python train.py --num_hidden_layers=11 --hidden_size=96 --num_attention_heads=3 --num_key_value_heads=3 --head_dim=32 --intermediate_size=384 --vocab_size=1024 --hidden_act="gelu" --norm="layernorm" --norm_place="pre" --norm_eps=1e-05 --positions="rope" --rope_theta=10000.0 --rope_fraction=0.25 --qk_norm=false --attn_scale=0.177 --bias="all" --tie_word_embeddings=false --parallel_block=false --init="trunc" --init_std_qkv=0.051 --init_std_o=0.0 --init_std_up=0.051 --init_std_down=0.0 --optimizer="muon_variant" --learning_rate=0.00777 --lr_mult_down=1.5 --lr_head=0.0146 --max_grad_norm=2.0 --warmup_steps=200 --schedule="cos" --final_lr_fraction=0.1 --batch_tokens=16384 --max_seq_len=384 --doc_mask=true --train_tokens=103500000 --max_steps=6318 --dataset="wikipedia_en"
Each number is 200 + 30 x the weight over its row's rms, rounded and kept within 0 to 999. Layers, rows and columns count from 0. The size before them is the row's rms in percent of the matrix's.

# layer 3 attention output (transposed), 96x96, rms 0.0718, rows 72-88, columns 0-95
112,225,216,268,177,268,225,199,185,225,167,204,208,201,241,218,222,177,143,255,159,206,199,173,189,175,190,189,178,154,219,196,159,250,182,202,178,184,210,199,146,212,255,189,210,234,234,200,162,156,172,267,166,225,195,198,227,206,157,186,212,231,225,200,209,222,204,192,228,179,172,238,200,169,234,138,193,198,153,195,247,170,233,203,190,153,240,167,191,200,146,176,246,227,207,191,212
119,224,215,202,154,174,211,189,206,209,163,211,184,187,220,199,194,154,205,145,138,204,146,253,175,159,255,194,223,233,155,280,235,175,212,220,224,203,205,205,212,202,171,177,188,159,214,198,170,248,241,192,193,149,231,276,229,210,209,241,245,171,215,237,200,176,168,210,166,232,205,162,240,178,122,201,221,187,203,203,212,182,234,186,204,154,201,164,230,193,205,216,194,238,186,198,205
105,227,212,211,224,232,173,172,184,186,224,221,174,222,217,198,202,214,209,207,159,162,147,183,193,215,204,231,210,221,194,141,162,204,263,201,249,168,192,232,210,203,185,166,209,213,208,155,219,241,237,166,162,156,180,188,185,191,240,189,199,197,186,223,205,185,204,215,266,234,219,228,155,193,212,163,198,234,237,217,261,183,208,247,186,125,143,265,187,190,161,173,140,241,219,180,176
120,226,163,180,169,155,203,239,232,181,231,197,261,195,225,166,250,197,249,195,241,238,167,186,188,191,225,219,146,133,160,264,196,210,177,215,194,205,161,229,191,195,182,234,195,207,195,186,184,232,198,204,213,218,177,178,152,207,169,186,272,193,231,173,220,208,184,172,205,217,122,196,226,259,212,183,185,200,169,170,144,234,203,243,174,230,197,258,198,211,195,238,194,177,160,193,196
109,216,207,197,207,230,153,198,217,211,173,269,220,165,190,152,217,189,219,191,198,192,217,226,265,168,200,187,234,245,148,183,184,208,192,205,183,223,201,209,212,204,160,177,134,224,228,218,190,134,214,232,154,222,219,198,199,191,207,259,220,158,197,170,148,186,157,242,224,178,150,175,188,177,239,214,187,216,223,244,248,181,166,217,209,183,160,209,229,221,186,148,167,216,227,277,199
114,176,156,192,174,196,166,182,161,198,188,186,175,241,174,173,215,168,182,166,231,212,279,239,175,196,193,230,180,175,204,184,198,215,189,186,238,181,227,181,259,258,165,229,165,171,188,235,235,140,203,244,203,185,220,214,211,171,203,165,204,178,228,186,183,157,200,202,253,199,178,169,172,184,239,224,220,186,236,202,246,140,210,187,134,172,207,182,203,250,227,254,208,258,215,215,240
118,197,194,241,168,183,228,137,172,201,256,252,162,204,159,216,164,187,228,174,210,253,181,180,168,183,214,178,191,174,245,170,166,219,236,251,181,200,230,220,228,237,167,205,189,221,190,198,193,213,217,230,184,239,211,186,185,179,107,193,199,161,204,225,162,164,187,212,229,141,216,180,214,204,203,198,151,264,226,223,207,196,235,151,243,253,216,230,189,170,219,164,211,203,232,205,170
116,196,156,204,183,204,189,237,207,156,136,208,183,209,240,206,216,166,220,194,247,172,162,174,167,170,137,196,241,217,205,202,163,219,176,214,187,183,164,219,168,167,205,147,183,214,225,205,230,194,199,196,231,278,212,184,194,161,236,212,216,196,253,155,227,163,219,217,243,209,263,177,225,211,205,216,204,242,193,197,149,252,180,257,191,221,219,182,201,197,182,213,175,189,263,211,129
117,205,231,184,212,192,241,199,167,181,168,199,218,205,182,217,189,237,194,156,204,161,244,232,129,162,224,215,223,207,204,222,225,196,244,225,216,169,205,230,226,247,215,209,172,186,168,166,178,254,187,143,188,278,193,158,225,202,196,201,301,171,176,182,230,178,194,191,196,191,193,188,137,213,260,238,180,185,204,139,187,240,205,169,218,183,215,162,199,185,239,191,218,179,168,184,195
108,190,202,160,202,154,170,195,219,239,213,190,194,226,217,183,233,154,157,227,285,221,208,204,152,198,222,174,229,235,203,161,206,187,199,242,233,185,216,223,178,141,241,160,164,174,220,199,190,216,202,208,222,210,235,188,175,229,197,196,185,142,250,176,209,217,181,234,247,250,194,114,197,243,207,227,152,178,177,182,202,170,233,252,190,218,153,203,201,183,218,202,248,189,182,152,195
114,239,217,212,229,194,120,225,243,190,196,172,175,213,175,196,252,184,198,186,179,177,200,216,161,181,212,231,226,192,206,234,199,259,273,208,196,237,207,197,186,228,198,171,122,204,143,208,192,249,171,218,234,180,187,203,202,196,194,172,198,232,253,183,123,238,241,222,233,251,184,171,189,161,210,215,193,177,219,194,209,201,211,207,226,191,250,183,150,200,184,144,161,190,183,212,151
111,204,228,207,176,185,191,150,230,198,232,189,224,184,213,161,172,207,172,204,189,203,251,228,218,187,218,194,171,208,208,239,202,171,232,202,268,225,175,163,192,195,148,199,224,229,195,201,202,241,111,128,195,211,219,216,250,228,185,196,201,158,231,163,204,233,225,191,180,203,209,183,196,227,169,166,207,237,243,187,187,196,143,211,132,184,183,226,184,268,217,136,241,200,252,217,180
127,229,200,213,215,173,162,196,271,174,210,216,161,248,180,228,188,222,226,179,169,177,217,132,203,187,194,231,226,183,193,231,215,230,160,189,139,136,227,177,223,213,191,191,199,175,240,163,172,264,249,219,222,201,157,236,222,192,185,145,176,224,194,204,267,207,162,182,170,217,237,212,205,226,169,296,193,194,194,204,171,175,210,212,155,177,188,221,188,208,191,187,185,172,216,226,224
121,240,180,275,183,112,243,232,233,242,219,241,207,257,188,170,180,188,237,218,177,167,189,188,226,172,210,185,198,275,176,238,229,233,162,203,242,213,189,231,177,167,184,150,209,170,135,184,208,201,163,231,183,218,165,199,181,173,220,132,202,205,192,174,187,218,186,179,205,161,200,182,232,198,194,176,158,223,238,232,188,244,143,199,201,187,230,195,185,214,213,201,207,221,196,200,231
119,231,212,152,189,226,197,200,160,221,208,243,215,177,205,215,135,202,173,251,215,246,198,226,191,193,158,166,237,194,137,202,185,213,198,131,194,215,219,180,232,195,225,211,194,122,210,228,228,245,227,158,186,225,172,234,188,268,160,208,184,199,181,238,217,132,183,194,217,197,182,252,218,175,234,194,188,192,238,177,162,222,214,202,175,172,263,183,193,213,185,246,228,194,159,206,168
119,238,200,201,198,211,193,191,218,146,193,186,217,193,145,223,199,213,144,170,189,176,240,221,208,205,196,237,183,186,157,248,217,189,215,221,204,208,166,221,195,250,176,213,235,170,205,156,196,196,213,176,243,138,213,237,296,187,206,115,163,149,149,180,152,207,215,245,175,216,211,191,190,198,189,260,213,262,189,233,208,202,174,185,198,179,224,225,203,238,166,221,230,169,205,197,215
119,207,191,234,208,248,171,169,174,173,153,171,216,185,212,189,196,170,277,156,161,210,215,189,190,233,193,180,146,253,166,191,196,182,244,169,205,163,212,208,235,201,207,212,226,183,188,212,212,161,114,197,211,201,184,218,220,235,137,234,197,193,202,222,200,183,233,179,224,199,208,203,166,171,200,233,268,249,176,291,176,243,212,190,203,212,205,221,233,188,205,161,182,149,230,187,216
# layer 3 attention value, 96x96, rms 0.0964, rows 73-89, columns 0-95
116,174,185,217,207,216,223,257,204,190,181,222,172,201,164,209,124,253,193,197,256,178,236,222,156,221,129,193,155,195,236,192,160,213,180,183,162,123,230,196,189,164,194,217,180,195,161,174,215,153,217,238,190,232,211,176,263,203,195,199,247,208,170,178,253,223,171,229,213,184,189,184,193,257,219,203,210,225,226,239,178,232,166,185,168,227,172,222,203,184,199,225,211,165,175,254,216
107,169,238,193,143,199,271,170,254,158,195,150,200,182,250,184,204,193,205,240,169,209,192,210,186,195,157,191,243,165,168,205,250,200,174,174,175,224,176,198,188,171,155,200,210,202,198,219,222,140,244,209,224,234,197,210,214,154,145,197,244,207,183,205,154,167,173,216,167,130,244,141,201,185,223,210,207,212,179,197,219,235,183,182,203,185,193,198,189,272,228,191,198,222,154,238,232
100,176,207,181,255,234,214,208,185,196,126,175,197,249,171,235,217,169,176,181,219,154,153,199,256,182,208,237,213,204,240,178,136,236,226,156,188,203,219,209,250,232,241,194,193,190,257,211,199,216,239,200,186,149,218,155,194,163,215,212,221,209,199,153,229,182,155,207,182,232,159,226,188,190,248,191,223,187,164,171,155,195,164,192,210,228,224,166,233,233,230,160,187,188,195,250,161
101,129,227,208,218,214,228,236,211,147,193,204,131,203,142,193,199,241,180,213,208,189,223,219,175,199,143,135,212,260,176,194,225,191,223,178,189,153,215,224,199,182,195,181,206,202,243,257,202,208,183,210,215,203,253,208,178,239,196,237,174,211,273,191,169,221,225,215,168,142,198,189,166,184,206,224,222,255,191,238,193,202,197,239,245,217,217,140,209,184,211,189,192,217,222,135,215
106,210,210,213,208,213,200,205,207,209,178,213,175,177,170,177,154,177,192,249,198,188,149,208,167,173,198,177,182,264,178,233,197,229,170,220,233,179,148,220,144,221,182,134,231,224,242,202,187,235,196,207,237,233,181,212,212,168,224,132,208,240,204,216,165,214,238,172,139,239,212,190,219,238,233,186,227,202,193,210,182,295,188,206,239,232,244,239,175,139,194,208,198,199,178,172,173
108,177,163,143,272,153,181,217,242,221,225,197,238,190,210,215,136,180,236,257,175,219,204,198,201,212,126,194,192,230,170,221,219,192,229,193,164,208,205,256,171,167,219,181,233,223,212,217,200,187,157,212,215,235,185,247,167,172,191,206,168,151,191,181,211,207,173,237,205,240,206,167,252,155,202,184,224,219,193,194,204,238,197,212,177,220,181,160,237,261,185,151,173,259,211,181,221
101,220,267,175,199,193,222,205,218,190,242,188,218,178,198,218,206,198,163,181,158,191,152,197,214,192,207,194,189,240,198,148,185,200,191,171,207,215,241,176,264,192,208,265,206,262,203,222,196,243,234,168,193,184,224,231,168,164,129,255,186,217,223,159,180,233,157,231,210,186,172,219,217,165,231,155,186,206,166,185,248,171,189,160,235,169,222,184,172,201,218,164,216,195,137,201,266
102,201,181,223,234,182,190,232,245,248,155,161,182,218,195,255,142,212,175,197,207,206,197,215,230,209,178,205,169,204,169,238,210,207,178,208,238,255,133,150,220,174,162,204,192,167,220,202,222,139,235,209,147,197,231,163,218,212,253,222,215,211,187,163,209,196,239,173,206,191,206,265,250,225,209,166,215,263,204,190,201,219,151,177,156,184,172,238,209,210,150,182,168,211,193,159,227
100,225,205,190,213,212,248,162,245,159,208,247,223,194,211,241,198,256,243,246,148,252,188,241,180,185,214,168,177,248,166,175,151,238,250,200,178,174,195,167,192,234,190,239,229,241,209,220,181,202,226,214,192,169,194,174,242,172,166,215,199,183,159,204,188,167,221,140,200,195,155,243,194,215,188,169,225,174,186,203,205,134,150,186,207,190,217,177,169,189,229,194,188,270,159,214,199
106,187,242,238,243,172,185,255,267,189,188,189,226,219,191,184,217,242,208,201,223,140,204,194,199,212,207,203,203,202,193,160,160,249,210,201,223,224,220,201,240,179,153,216,226,238,217,263,146,143,127,178,205,212,141,251,236,126,191,204,215,200,187,196,190,191,189,189,179,169,162,210,194,261,148,184,182,231,189,179,230,199,213,230,195,216,209,158,224,224,185,161,211,179,208,221,230
108,221,235,190,171,158,172,253,174,231,232,184,192,243,184,173,222,213,204,159,241,216,248,202,153,172,185,223,207,209,212,221,229,211,209,178,174,244,167,197,195,189,224,190,159,164,198,219,215,184,170,170,220,192,150,159,203,157,192,173,231,193,146,196,167,165,228,217,214,200,200,222,185,239,240,200,216,201,165,183,210,189,143,154,212,235,236,176,225,180,195,271,175,265,200,107,231
112,250,187,224,197,243,230,179,202,212,232,212,181,191,214,245,193,204,176,149,199,186,188,187,208,193,142,210,182,163,239,173,196,186,202,215,136,265,237,162,223,216,149,164,223,200,193,211,162,202,148,200,234,239,248,205,200,182,225,225,243,217,170,240,247,207,174,220,161,199,170,139,225,177,203,174,239,178,152,212,168,176,224,168,185,159,150,175,201,231,237,246,232,156,211,231,182
108,230,174,185,178,181,164,160,179,208,216,208,178,238,216,238,193,178,137,227,149,177,262,207,198,204,188,232,221,179,220,236,194,163,214,185,208,156,258,146,233,211,193,257,238,216,174,271,198,180,166,164,238,205,195,180,166,200,156,237,178,249,213,147,206,211,204,227,179,209,226,199,184,224,231,209,244,165,221,169,162,227,189,214,172,274,218,190,176,171,214,189,197,169,231,178,158
114,174,223,236,172,204,232,158,206,157,173,182,209,193,192,268,182,175,191,195,256,231,172,273,214,230,217,195,173,167,208,194,229,242,176,257,198,237,236,201,162,196,229,189,160,167,212,164,192,180,150,189,159,224,197,169,202,186,237,201,161,241,249,177,212,278,143,196,214,203,164,147,210,190,207,226,178,192,207,172,215,199,142,196,182,210,161,185,182,176,195,202,172,238,220,227,247
112,212,207,231,195,192,198,214,158,239,235,151,162,201,217,207,218,169,202,216,216,177,261,187,148,172,209,200,228,204,199,156,199,157,180,191,161,209,148,127,208,205,213,204,216,153,220,211,221,263,155,181,218,259,184,231,216,173,234,113,242,226,141,193,260,200,241,171,151,202,223,175,211,232,198,167,185,205,185,200,184,197,212,197,185,243,184,236,228,196,216,209,207,224,239,167,209
110,187,229,208,239,147,179,195,212,238,263,184,195,137,177,217,207,170,162,231,224,146,209,139,145,152,238,226,252,179,237,212,238,211,187,266,208,216,171,249,240,149,235,227,184,171,186,157,244,196,237,191,203,197,219,202,187,227,153,156,158,200,192,239,208,227,207,207,228,220,169,216,211,218,223,186,195,205,163,192,222,220,164,241,202,194,175,182,206,205,178,158,221,178,182,222,171
115,172,220,254,129,195,186,260,172,250,213,202,242,216,177,216,183,201,150,225,186,207,189,201,205,180,186,218,129,181,201,177,199,149,203,206,177,182,154,240,225,222,192,249,188,158,223,214,210,162,184,155,210,206,154,226,202,229,169,192,184,136,170,169,206,220,215,234,178,228,231,247,174,196,239,228,195,234,198,210,171,198,194,186,212,198,245,219,186,193,213,181,161,305,224,203,200